From a checkpoint of a small transformer trained on Wikipedia: 22 layers, gated attention.
Each number is 500 + 50 x the weight over its row's rms, rounded and kept within 0 to 999. Layers, rows and columns count from 0. Numbers have three digits each. The size before them is the row's rms in percent of the matrix's.

# layer 3 MLP down (transposed), 1024x256, rms 0.0768, rows 1007-1023, columns 0-31
100:451513505480492485502538503446462507457503463433440490549453497602477525468523418560394501553530
105:427485535456418607531395454493506493570489593476466557446448472511520509596451582468458538477555
099:500469505651451521518440532482510569520453556564515537531467552457584474454370557495438541575493
120:515405492545475532533410481386567496531539521516522437501526474576501514513548481472527490565460
091:557575496550503565517519479495568533503494376427535553495511449587462487476487505474507404582516
098:460528569463471647524488469516539564531476510442542441457558543535591484465426491478452492449482
096:439543525457573467552473518506501565456546506508448466451514507539575439502541427504554529418443
101:506520485636465475480471570526540491504523502560590483438510522416555469518564550534564578417539
100:522550608456465455419543470466483500563550493469498466478413509511539464507395473564570514525459
106:454416535537543466454522447522561580409514464566610635514561489522610490559405431467427487361476
096:468480542476460561567516440432546526507516400451543503389489451507418556437566425512477489545460
113:554536535490416471493508534558558579407506368578445555571383466526513510494559390480508495425586
098:585542454537522390502286471550542527523546459492511371443505426483513497571511514535467537568392
095:553500561483491495474430478445411538534444455523508539483397506512600504466586548594594479655484
096:526497423569550478537528455501462491558541491456575486531449446541471667526611427381571509493487
093:526521539493516517579403505526430578505514516452460576483514406469631526447498478546486507460570
114:606522566542444483431530432538558520532428563536471485452537511468542504527500449649477487465560
# layer 3 MLP up, 1024x256, rms 0.0836, rows 1008-1023, columns 0-31
100:567521505551532479450488417522393492540523503490453506528403427585505495442486502443442528430472
096:512565366408493424443564472525511534490453548529640474506482538622515541504577463508366576492566
122:555512463448459469546438435531455530507518507549487586543471527529522474495428578535453434553483
094:524497445525464530482488494503454502499544552583507525412541486501444496530397605485513457392472
100:561539497565557470519424526495537552512431530555532452449469444447491455420374492487500532536513
093:489477422486482538499512582512550447470507524593496473559478560458477487426502479437498503472457
104:546486441458478488416574447586416492463517541494448567577550499411531516497522543488489437551480
097:515487470448493404480498529523518533431533505486517525562559522535525508432521461406478444556525
094:544559445435463418534492530609448493486543501497565512474405470608437483411521486488501484560491
100:576593476433528393503415549611486453471524522580465421505426518505446517495478480555477454531515
113:566603398546452501479350532417496596403436484489456499512488607446503537512516549473532483466473
094:493481515447461399423548569573518451555489566489614470459449518480489448534508544547474440506492
104:553467494523447481508400600503487564551559508527507543474469457364482402405489562513482488532561
100:508479515524515454490513452524469520540492486543537527454489498489487442508412523537474458545406
099:533599514445485484514476540565484486456580497495515574481546451551459426528387603413494516425471
122:568481475530498466496426543499491510518473515527467490470500483528490442496457516489520533529435